Each number is 128 + 24 x the weight over the matrix's rms, rounded and kept within 0 to 255. Layers, rows and columns count from 0.

# layer 6 attention value, 128x96, rms 0.0899, rows 72-127, columns 0-95
[[132 168 117 165 112 103 106 138 126 104 117 136 122 156 187 156 140 177 139 104 130 143 114  82 154 185 125 153 103  89 147 162 149 118 117 129 110 148 142 105 102 144 136 149 121 153 147 111 102 106 127 108 103 127 103 119  90  93 129 125 103 119 124 126 119 173 165 126 110  87 147 126 140 118  81 107 156 162 115 108 117 115 107 167 122 140 116 114 120 163 155 157 113 133 142 144]
 [129 125 119 126  95 100 130 101 113 134 117 123 167 118  93 131 102 152 123 119  96  91  91  71 130 148 140 137 131 121 127  95 163 166 189 103 172 141 130 151 149 164 160 203 129 105  90 149 138 134 105 146 118  89 169 129 131 123 159 112 125 120 191 144 164 147 137 164  62 134 138 148 103 187 127 107 119 132 122 158 133 156 159 116 134 122  95 124 131  89 138 119 177 124 111 105]
 [ 91 123  82 159 159 108 149  79 138 135 144 126 150 159 126 140  88 139  99 127 122 110 129 158 147 125 133 130 119  93 178 161 153  92 136  86 170 122 104 155 134 140  87 128 166 109 165 130 105 157 130 112  77 157 137 151 112  98  84  84 142 129  98 143  70  87 132 109 108 138 120 112  91 114 146 148 145  88 111 110 110 156 109 121 131 164 116 127 160 130 129 115 117 138 120 126]
 [134 145 115 125 118 100  56 144 114 108 152 117 116 122 131 136  73 151 139 117  98 121 111 112 143 145 147 205 147 100 123 117 138 113  76 129  93 127 152 106 180 131 131 140 122 147 160 120 125 173 133 158 162 171 163 144 112 146 135 147 129 134 138 111 116 132  85 164 150  91 153 117 110 139 130 111 146  94 145 114 124 136 124 100 121 137 112 147 106 130  93 145 125  89 118 114]
 [126 163 152 136 155 151 135 125 112  96 123 107 158 138  51 130  92 123 100 111 166 143 127  93 131 134 156  87 127 131 108  98 137 146 129 134 137 101  96 146 123 160 122 128 133 146 132 126 152 138 151 135 107 133  85 103  83 152 149 129 157 100 124 129 155 151 151 124 151 111  99 162 121 170 121 153 150 151 109 103 132 156 105 127 143 128 148 105 162 125  99 159 134 128 130 117]
 [156 161 106 151  84 101 114 131 127 122 130 131 101  70 139 112 151 126 124  67 126 101 153 129 182 118 144 136 129 149 127 157 127  87 136 151 109  92 117  83 132 112  90 112 101 109 163 113 161 133 160 161 147 100 122 167 131 122 135 125 153 120 170 127  91 123 164 169 160 151 121 152 146 101 139 106 118 121 122 152 163 155 108 119 123  97 147 110 156 111 125 136 111 117 138 123]
 [121 103 149 103 128 119 101 166 155 124 110 140 142  85 155 122 170 128 128 122 132 142 119 157 132 105 178  95 133 161  86 143 135 141 126 154 161 119 146  95 117 119 133 111 126  83  91 101 100 114 167 141 133 145 128  95 106 160  79 172 122  91 132 124 107  98 132 115  80 144 100 168 163 134 131 145 131 135 122 151 177 162 136  86 148 148 135 111 137 158 177 123 168 160 114 114]
 [ 84 137 137 114 152 145 124  84 112  96 153  91 112 135 137 124 119 145 136 163 141 153 143 121 144 133 149 123 153  86 147 102 118 187 108  82 132 126 137 135 108 109  89 104  97 135 111 166 137 117 100 143 136 154 123 167 141 136 122 141 122  98 119 131 133 153 165 112 146 147 147 125 104  93 138 147 145  90 128 102 137 128 127 158 163 103 124  83 131 146 126 152 118 134 140 111]
 [144 155 105 126 112 130 113 105 113 157 135 148  99 129 130 148 110  89 143  86 124 158 142 152 104 117 155 108 139  85 115 141 175 127 137 125  63 137 132 136  91 129 116 116 124 115  82 137 135 161 171 120  95 113 170  90  87 114 117 125 103 133 125 118 141 158 160 126 101 130 138  99 118 146 155 109  69 103 144 139 123 154  95 120 162 109 155 136 122 150 169 116 158 105 163 145]
 [132 144 183  84 157 107 112 141 146 121 134 116 126 167  77 161 115  98 121 128 164 147  98 101 142 123 141 132 118 123 144 115 176 135 110  91 119 141 101 124  97 136 145 150 130 117 120 110 161 149 127 175 131 136 128 169 124 112 130 106 166 103 144  93  90 136 159 121  87 119 176 124  96 147 116  85  75 175  97  96 162 104 101 150 151 114 131  71 169 143 145 144 117 114 154 165]
 [137 134  93  98 180 145 123 151 128 157 138 109 138  92 110 141  95 134 139  96 176 123 119 156 158 141 152 128 116 150  94 123 173 130 141 127 115 115 122 145  76 131 124 123 147 126  89 141 139 142 153 148 107 116 149 107 135 105 162 138 140 124 110 118 112 178 143 121 119 107 107  88 157 109 104 157 101 111 150 128  87 143 125 152 146 136 147 146 137 155 129 144 118  80 162 139]
 [111 110 126 128 110 122 130 153 138 134 113 123  99 148 102 143 144  99 170 188  82  90 120 160  91 149 149 161 104 123 120 110 107 161 161 127  92 136 152 163 195  87 172 154  81  65 128 116 143 104 130 144  97 129 140 119 123 155  91 102 110 116 169 101 111  89  95 106 110 110 151 128 164 155  90 140 140 156 106 146 142 135 151  73 123 181 103 206 119 153 168 124 138 113 134  97]
 [137 125 102 105 161 115 133 168 150  78 130 119 155 119 126 144  89 117 111 135 148 111 113 127 111  94 133 154 130 128 108 122 108  99 118  81 195 129 130 115 144 127 106 180 115 150 147 113 102 138 107 147 128 116 131 134 152 114 117 177 147 112 128 114  87 120 123 135 143 130 131 166 149 139 112 119 128  88 117 126 143 103 164 124 116 127 107 148 111 140 116 135  82 110 107 109]
 [104 100 120 131 116 191 139 113 152 134 161  99 116 104 107 108 110 181 108 117  91 122 166  77 152 151 100 134 101 105 110 146 118 118 162 156 125 110 118 130 147 107 166 103 142 186 112 109 195 142 130 111 144 110 123 131 114 108 143 112 126 118 126 153 135 111 144  95 107 130 139 147 128 162  99 105 168 102 155 131 128  91 108 142 151 157 121  94 158 137 118 137 143 114 141  87]
 [113 144 155 134 115 121 123 124 101 163 149 132 109 178 129 163 120  67 158 106 145  92 111 119 133 174 141 102 163  87 134 102 118 151 101  85 152 139 108 139 122 119 117  94 151 110 122 149 111 122 113 126 179 133 108 118 126 144 118 116 192 102 149 121  90 136  83 167 165 136 144 123 122 113 106 110 136 170 119 116 116 127 139 167 106 126 135 104 140 128 161 131 130 120 140 162]
 [120  85 144 179 147 120 166 104 127  95 111 138 132 153 107 141 148 141 118 159 144 144 171  62 154 127 115 127 149 148 126 109 169 135 109 108  79 111 108 123 136  92 107 127 128 152 136 131  98  99 161  99  77  87 164 112 101 101 131 154 119 109 116 124  78 131 139  82 116 177 150 128  91 124 106 117 165 192 121 145 111  99 124 115 144 135 134  85 100 147 129 164  91 115 132 134]
 [186 121  98 148 125 152  89 146 136 107 163 111 155 142 200 138 115 151  86 130 151  95 119 157 102 159  98 157 101 130  92 140 135  90 109 115 162 123 128 110 113 126  89 154 120 180 123 163 118 127 103 147 126 148 190 134 128 129 101 168 136 125 107 108 124 163 154 115 167 102 170  97 161 142  95 170  91 178 120 110 143 150 131 146 124 127 141 147  47  84 101 110 139 107  99 107]
 [137 157  82 153 156 129 140 170 161 166 126 137 129 133 141 133 111 165 111 121  79 118 125 138 100  81 160 142 111 143 123 141 113 160 146 154 137 152 151 129 181 118 136 149 119 124 131  90 135 108 133 132 105 144 158 136 118 156  92 130 123 122 116 119 125 108 154 113 133 154 124 158 117 152 106 107 132  79 142 116 148 137 108 120 153 113 118 114 136 121 123 105 125 145 114 108]
 [128 115 131 115 151  83 142 156 119  84 167 122 109 107 112 110 100 128 157 117 116 153 160 164 130 166 142 121 139 145 137  97  84 122 115 112 174 130 160  99  98 153 139 164 147 131  92 109  82 133 109 104 141 125 156 116  93  91 117 124 150 116  87 144 134 173 159 119 107 127 133 134 157 147 201  82 136 128 153 161 106 139 162  63 175 125 155 113 149 107 145 122 157 177 107 157]
 [111 113 147 112 131 132 181 126 145  99 166 121 164 110 132 117 100 210 133 127 112 157 105  94 114 138 115 161 106 138 160 133 157 113 103  92 133 103 122 166 140 132 138 147 110 130 161 120 126 137  67  95 116  77 116 152 147 154 168  82 129 125 163 130 161 129  94 132 170  74 170  96 152  60 148 168 177 149  92 145  93  98 118  94 128 132 118 146 134 148  97 124 149 135 159 110]
 [161 103 109 117 139 136  98 140 139 109 169 170 178 162 147 135 128 143  63 108 104 105 154  56 107  84 134 143 156 113  95 101 131 156 149 181 160 166 128 176 133  99 140  87 135 107 145 100 102 126 106 167 136 122 135 123 119  83 131 164 100 150 148 105 132  92 145 116 133  98 171 125 125 139 112 132 193 119 157 136 120 151  99 118 117 112 143 134  78 159  89 141 122 125 156 138]
 [183 141 100 123 114 129 148 120 106 163 115 121 135 146 136 106 153 169  96  94 119 129 102 132 127 112 137 163 165 105  89 120 127  92 162 158 150 136 115 169 126 139 144 150 108 126  93 103 127 123 145 165 154  98 152  62  77 149 143 127 152 125  98 119 179  82  78 144 119  97 146 117  89 105 138 132 129 142  90 128 125 148 143 116  83 102 142 154 163 158  97 118 136 145 131 117]
 [131 116 149 115 192 128 111  86 122 134 117 116 103 132  89 159 142 147  79 125 107 130 150 179 140 116 128 129 115 149 122 143 181 141  47 135  86 113 124 169 134 140 124 110 132 125 112 135  78 154 185 127 140 108  73 137 110 146 156 159 110 163 187 110 126 111 114 180 153 142 129 135 109 150 134 132 102 150 154 148 148  97 116 130 155 110 149  87 101 144 131 123 148  98 133 121]
 [152 126 156 106 119 112 116 138 116 137 114 162 137  75 105 121 116 110 124 163 100 108  67 172 141  89 138 102 127 126  89  85 107 144 157 177 123 110 122 137 137 113 137 133 161 123 109 130 126 134 124 116 128 103 132 109 126 136 128  98 105 178 131 146 166 122 119 157 123 101 132 100 138 111 149 124 106 147 128 146 167 159 157 145 133 152 129 136 122  80  98 141 178 130 107 100]
 [117 163 143 135 172 157  96  88  98 162 141 149 129 116 149 142 118  88 135 111 142 164 107 143 123 115 117 119 118 132 127 136 146 119 148 135 136 146 141 148 116 131 126  99 158  96  99 131 162 153 116  96 120 126 147 106 154 146 147 112 150 143 139  89 151 115 120 126 147 163 123 152 129 155 116 123 155 171 110 120 126 156  87 118 112 115 178  91  91 121 141 109 140 159 121 147]
 [127 107 153 127 157 126  99  85 158 162 116 148 120  93 129 129 134 136 138 117 101 123 116 152 140 122 156 147 147 146 140 116 116 105 154  97 111 143 120 107 127 140 150 128 131  98 140 128 140 123 114 111 118 128 134 128 125 144 114 119 168 162  92 119 160 114 124 126 127  91 125 124 135 156 159 155 150 120  82 130 154 185 126 122 137 107 128 116  95 144 141 135 103 122 106 156]
 [145  79 104 152 132 140 170 120 156 114 138 105 133 144 107 163 103 113 157 129 121 121 142 146 139 141 154 121 105  95 160 139 153 133 158 100 147  90 132 115 160  83 145 110 135 124 138 113 107 139 141 107 159 102 131 127 127 125  83 111 125 147  78 111 109 132 125 118 138 166 157 145 131  91 157 117  96 107 115 119 128  66 116 131 118 107 125 107  98 143 144 141 147 106 118  94]
 [139 111 173 175 154 125 111 172 129 140 111  98 124 150 154 116 116 137 120 119 145 116 127 121 116 142 104 139 109 152 125 147 127 126 132 104 125 133 111 154 119 184 149 124 103  69  89 137 110 150 148 149 119 107 122 140 134 141 119 134 109 116  93 107 160 101 142  93 155 129 156 146 147 145 124 131 133 126 101 105 141 113 114 107 133 136 148 147 113  92 112 119 164  80 136 126]
 [146 137 138 130 149 137 105 117 135 100 135 137 143 135 140 121 141 153 146 119 144  99 106 147 126 134 123 115 118 144 164 102 155 153 133 133 147  87 127 132 110 165 154 158  99 127 110 151 128 187 133 153 110 158 149 145 132  85 116 180 116  77 125 143 119 136 147 140 127 167 181  94 157 122 128 103 142 102 121 120 174 107 132 139 147 108  89 119 155  93 122 116 162 111 107 124]
 [133 132 104 118 119 124 125 148 140 106 127 115 154 149 138 160  96 175 136 139 152  71  94 144  97 161 116 156 124 148 105 130  97 138 135 101 161 138 125 153 147 118 132 145 118 139 141 116 142 152 150 134 139  97 118 118 138 109 135  65 102 154 112  99 134 148 105 109 114 101 149 142 134 164 139 157 103 125 106  94 139 124 116 141 117 111 171 139  97 115 112 117  96  65 130 144]
 [170 132 134 144 112 121 126 123 104 149 143 127 165  94 126  98 116 107 116 117 137 101 135 174 157 156  95 155 125 138 113 140  76 143 120 123 119 126 120 142 113 136 108  84 131 126 115 141 118 111  92 130  90 104 108 105 156  98 151 154 136 143 131 139 121 129 127 100 148 140 105 136 136 124 128 117 139 149 111 136 175 133 160 126 138 145 103 203 115  97 117 130 108 134 146 127]
 [149  85 125 104 113 129 110 155 138 120 123 121 137  97 160  93 141 161 126 126 114 117 110 144 165  87 120  97 111 134 143 123 126 120 141  90 169 156 115 139 160 145 121 110 152 141 136 118 121  87 148 125 110 110 133 121 162 145 144 111  84  92  82 104 156  99 141  90 128 115 131 141 152 163 108 120 114 110 138 143 147 174 136 118 168 149 110 156 135 126 118 151  89  99 119 140]
 [128 135 152 147 152 110 110 147 166 168 140 117 130 101 146 101 132 183  66 117 109 131 121 127 130 116 112 126  92 136 134  96 174 107 110 118 122 103 138 114 130 121 142 122 137 137 118 120 131 141  97 117 118 146 118 128 135 130 123 111 149 184 143 128  91  85 173 126 120 151 111 121 102 119 103 104 125 125 110 128 145 144 122 115 127 142 131 135 129 143 126 125 130 144 103 134]
 [102 103 166 119 160 166 136 150 123 104 122 103 130 115 110 122 100 156 111 124 112  96 138 128 127 120 142 138  93 145 118 139 164 148 136 128 122 100 127 151 124 102 152 123 104 197 129 134 134 117 120  93 134  91  94 155 138 103 104  83 155 171 133 132 126 162 128 151 114 100 122 104 134 136 126 133 112 121 101 111 153 127 138  84 150 115 165 109 127 128 103 154 121 124 150 135]
 [120 139 131 151 103 132 118 170 164 110 115 121 142 129 114 148 114 123 161 115 131 115 109 117 127 139 162 149 151 118 138 136  87 121 116 118 138  95 129 118 110  91 144 130 138 152  79 133 103 131 172 104 131 103 129 129 107 117 125 156 126 133 132 129 167 171 144  97 155 134 169 146 139  91  95 139 125 127 102 160 166 149 136 118 128 135  95 120 118 160 126 148 120 121 136 101]
 [116 118 170 148 128 123 137 110 119 117 113 125 100 122 159 133 122 149  94 142 115 126 106 113 151 154 110 177 148 105 120 113 129 141 143 159  95 150 124 141 136 147 111  77 140 140 118 139 122 137 129 106 133 116 160  99 138 162 114 122 148 102 173 119 162 135 130 106 103 129  84 133 152  76 120 136 141 135  94 134 116 116 156 132 155 154 140 119 101 136 119 120 147 125 116 145]
 [134 110 150 120 138 130 162 175 113 149 127 151 117 138  91  78  95 139 154 163 152 127  86 126 123 132 122 155 118 174 128 128 103 104 106 101 131 169 140 142 141 157 104 129 146 153 110 141 150 108 118 116  86 146 109 131 112 157  97 146 150 144 107 167 112 106 149 134 110 119 157  84  80 166 100 100  93 118 126 145 158 138 120 123 115 158  88 149 131 126 109 159 104 104 120 116]
 [169 133 143  86 138 104 134 115 102 158  92 120 105  83 112  86 118 141 138 144 127 120 143 155 149 120 151 155 102 150 103 117 165 144  98 170 106 135 113 119 142 129 158 124 166 121  97 118 161 130  99 118 108 136 116 120 132 153 164 138 163 120 122 121 150 122 138 135 115 101 107 103 116 139 108 149 142 136 137 128 145 182 122 132 135 115 113 117 103 109 116 129 117 137 122 113]
 [137 117 141 132 170 127 146 141 147 142 174 110 149 141 141 174 119 149 107 141 128 140 127 140 108 110 131 132 144 127 167 119 130 134 158  95 142 106 148  94 122 147 121 138 129 174 127 111  84 105 120 120 114 131 113 131 154 139 139 121 102 132  67 125 120 157 122 100 152 123 119 137 148 104 153 111 112 155 116  91 155  99 124  95 148 107 142 123 115 136 123 120 127 103 104 127]
 [118  65 156 116 114 114 193 123 105 151 114 155 128 148 115 122 111 139 172 153 131 117 134 135 131 106 145 137 167 129 165 145 129 135 105 101 150  96 146 151 117 133 113 159 149 127 100 130  99 141  93 126 119 165 134 108 136 117 102 149  90  78  93 128 116 137 109 119  99 151 178 142 138 135 106 120 107 117 150 124  96 143 176 167 158 108 106 135 176 128 145 142 143 136 133 124]
 [138 114 129 117 112 107  92 117 104 128 100 116 108 105 137 172 141 104 133 144 134 133 170 116 119 153 131 105 104 119 103 151 144 153 129 132 131 117 122 109 118 114 160 131 102 123  90 135 145 110 155 142  97  97 106 128  75 123 163 129 113 168 132 110 137 181 128  94 118 139 120 104 108 104 131 135 150 119 131 140 171  93 149  97 105 125 132 131 120  86 119 124 125 122 141 125]
 [118 158 131 141 100 137  94 123 127 123 138 109 130 118 130  93 104 121 118 133 119 149  95 150  83 127 177 126 135 102 143 139 123 117 127 108 139  97 141 131 130 142 147 153 105 178 143 132 121  98 132 122 123 132  99 137 164 139 132 118 154  99 147 124 133 105  99 139 107 148 147 139 151 137 133 134 121 153  93 145 138 154 136 103 132 106 122 138 156 160 153 120  96 141 147 157]
 [146 120 115 121 124 154 105 129 154  91 119 127 132 107 156 129 116 144 152  94 149 175 175 170 152  84 111  95 103 114 140 140 164 117 143 145 139 135 144  96 149 150 106 102  98 112 135 134 146  98 115 146 137 124 118 158 114 133 134 174 121 111 141 144 127 153 118 108 115 133 101 146 131  98 130 134 113 130 121 118 125  81 134 120  90 155 104 115 150 133 136 121 177 106 131 118]
 [146 132 111 140 146 128 160 130 142  97 127 147 137 156 158 149 115 114 140 128 119  78 110 154  99 115 115 129 172 143 143 144 142 144 128 131 144  94 106 157 130 112 114 133 109 106 167 109 116 161 134 139 134 141 106 116 117 131 133 136 109 113 144 108 127  96 108 147 126  95 165 160 142 112 105 139 144 108 106  86 143 164 135 106 155 123 119 128 123 139 121 139 123 137 139 121]
 [133  85  78 140 106 138 193 117 134 141 128 108 111 124 130 165 148 126 158 137 105 114 127 116 113 115 129 116 127 124  95 141 153 100 136 141 151 121 146 125 129 154 123 105 116 122 168 111 127 177 138 177 130 139 138 113 117 123 121 150 144 160 160 143  92 150 118 116 129 144  72 103 139 150 136 127 118 138 141 120 100 117 131 107 133 145 106 112 153 127 123 135 131 158 153 119]
 [ 92 123 102 132 140 119  86  88 143 127 116 140 141 101 154 115 137 137 145 131 138 110 124 113 115 139 140 117 130 132 125 149 146 148 109 143 181  99 143 130 147 124 122 126 132  99 122 132 120 154 118 157 161 122 121  89  94 110 149 126 123 120 166 125 107 147 126 140  97 143 118 138 132  99 151 159 137  98 116 141 115 140 136 134 104  95 159 123 116 136 153 117 123  86 160 117]
 [103 146 117 134 185 164  87 120 101 135 126 132 147  94 141 128 140 141 136 122 135 133 131 137 117 144 106 154 106 131 119 125  86 101 135 107 133 126 126 183  99 136 135 112 129 159 104 115 112 116 108  70 114  94 112 111 140 112 141 108 137 113 123 112 139 104 120 111 152 121 130 140 148 155 129 122 107 156 123 138 161 181 137 112 131 138 143 134 142 123 103 128 132  93 136 105]
 [117 113 158 144 111 110 105 120 138 124 127 123 143 122 110 122 145  95 119 134 154 143 155 111 107 135 153 123 123 141 101 114 142 137  88 150 134  87 137 105 132  92 117  99 112 161 114 160 141 120 124 147 141 130 128 124 153 100 148 167 116 130 186 156 139 144 127 105 118  94 125 143 112  91 148 124  98 146 127 131 132 138 142 113 112 106 109 166 167 158 149 114 134 159 143 128]
 [145  88 116 140 141 121 139 116 131 162 144 137 111 116 122 152 136 144  95 116 129 112  98 136 103 143 125 138 138 110 117 133 136 180 155 122  97 150 123 118 133 143 135 116 108  66 142 107 105 137 120 115 117 131 116 155 124 139 125 154 118 159 115 154 133 135 153 163 150 135 127 128 117  90 140 154  75 124 130 126 134 164 141 135 104 128 139 142  73  99 128 106 155 121 139 110]
 [130 128 175 112 129 139  75 143 147 133 123 121 143 141 106 134 119 166 131 145 121 119 142 121 129 130 103 107  93 127 100 124 142 111 106 120 161 104 138 126 126 107 151 156 112 148 127 129 134  94 113 117 103 122 118 137 126 136 127 134 136 109 143 116 118 140 143 128 152 100 180  90 143 155  94 121 164 161 127 160 171 133 150 145 142 156 102  98 185 116 136 105 161 152 114 112]
 [ 98 115 104 120 118 134 143 121 160 162 134 110 120 134 128  99 117 116  79 125 148 140  99  97 143 113 133 130 144 149 160 100  87 154 143  54 144 140 146  90 111 127 102 132 131 164 124 136 124 117 137 127 119 121 130 155 124 131 121 174 139 157  94 133 134 132 154 157 135 144 148 141 119  94 129 153 150 121 135 153 101 122 150 134 159 100  59  88 159 131 154 127 132 120 134 114]
 [103 145 126 135 104 120 143 127 170 124 135 127 129 140  84 144 127 131 145 120 134 131 150 124 135  92 125 157 150  78 106  99  93 127 118 136 134 146 112 143 160 135  98 139 132 123 108 134  67 135 114 139 140 113 100 135 131 104 131 161 148 149 147 108 136 127 121 149 155 135 106 146 103 102 123 155 109 133 109  99 152 135 106 112 108 149  86 102 150 135 131 143 132 168 121 132]
 [110 129 150 127 119 133 134 129 127 171 102 109 127 127 173 118 147 111 138 108 139  81 124 160 102  94 147 102 148 131 130 136 157 128 121  98 151 151 113 111 137 150 105  97 152 160 134 144 126 143 132 150 147 129 128 145 151 136 121 114 101 109 110 112 128 112 110  86 162 151 136 141 144 128 121 138 146 116 122 136 161 148 147 109 123 115  88 115 178 134 155 119 127 112 113 141]
 [134 153 122 122 151 150 136 114  97 128 136 127 143 145 146 120 149 129 109 117 116 110 168  91 123 127 127 137 109  97 150 122 144 140 108 111 143 100 146 101 138 132 114 124 129 134 106 153 103 167 144 151 151 140 131 102  94 130 111  90 100 120 130 119 133 136 128 125 150 115 110 167 162 146 150 119 154 122  99 134  66 121 107 151 118 112 155 114 122 140 121 116 116 151 156 155]
 [ 94 151 127 125 120 142 125 109 100 140 151 117 139 111 172 130 131  92 158 160 125 109 135 124 133 150 129 108 149 173 131 128 146 114 144 120 152 144 141 156 107 122 115 140 146 164  87 115 104  91 144 142 106 122  98 111 118 106 137 115 143 134 102 143 129 152 137 136 126 145 163 137 148 163 125 133 122 127 127 111 186 153 124  91 152 123 161 112 142  75 119 137 124 104 101 168]
 [ 90 107 162 124 151 121 143 127 121  99  95 106 125 144 160 134 113  85 125 115 112 140 142 113 126 149 144  95 159 120 138 112 150 151 164 156 151 111  97 147  94 135 129  93 127 139 124 142 114 136 138 157 128  98 121 140 120 131 156  97 121  84 171 115 128 146 122 100 158 104 154 142 139 127 105 110 135 153 133 135 157  92 122  97 132 120 149 122 168 130 109 110 113 115 111 169]]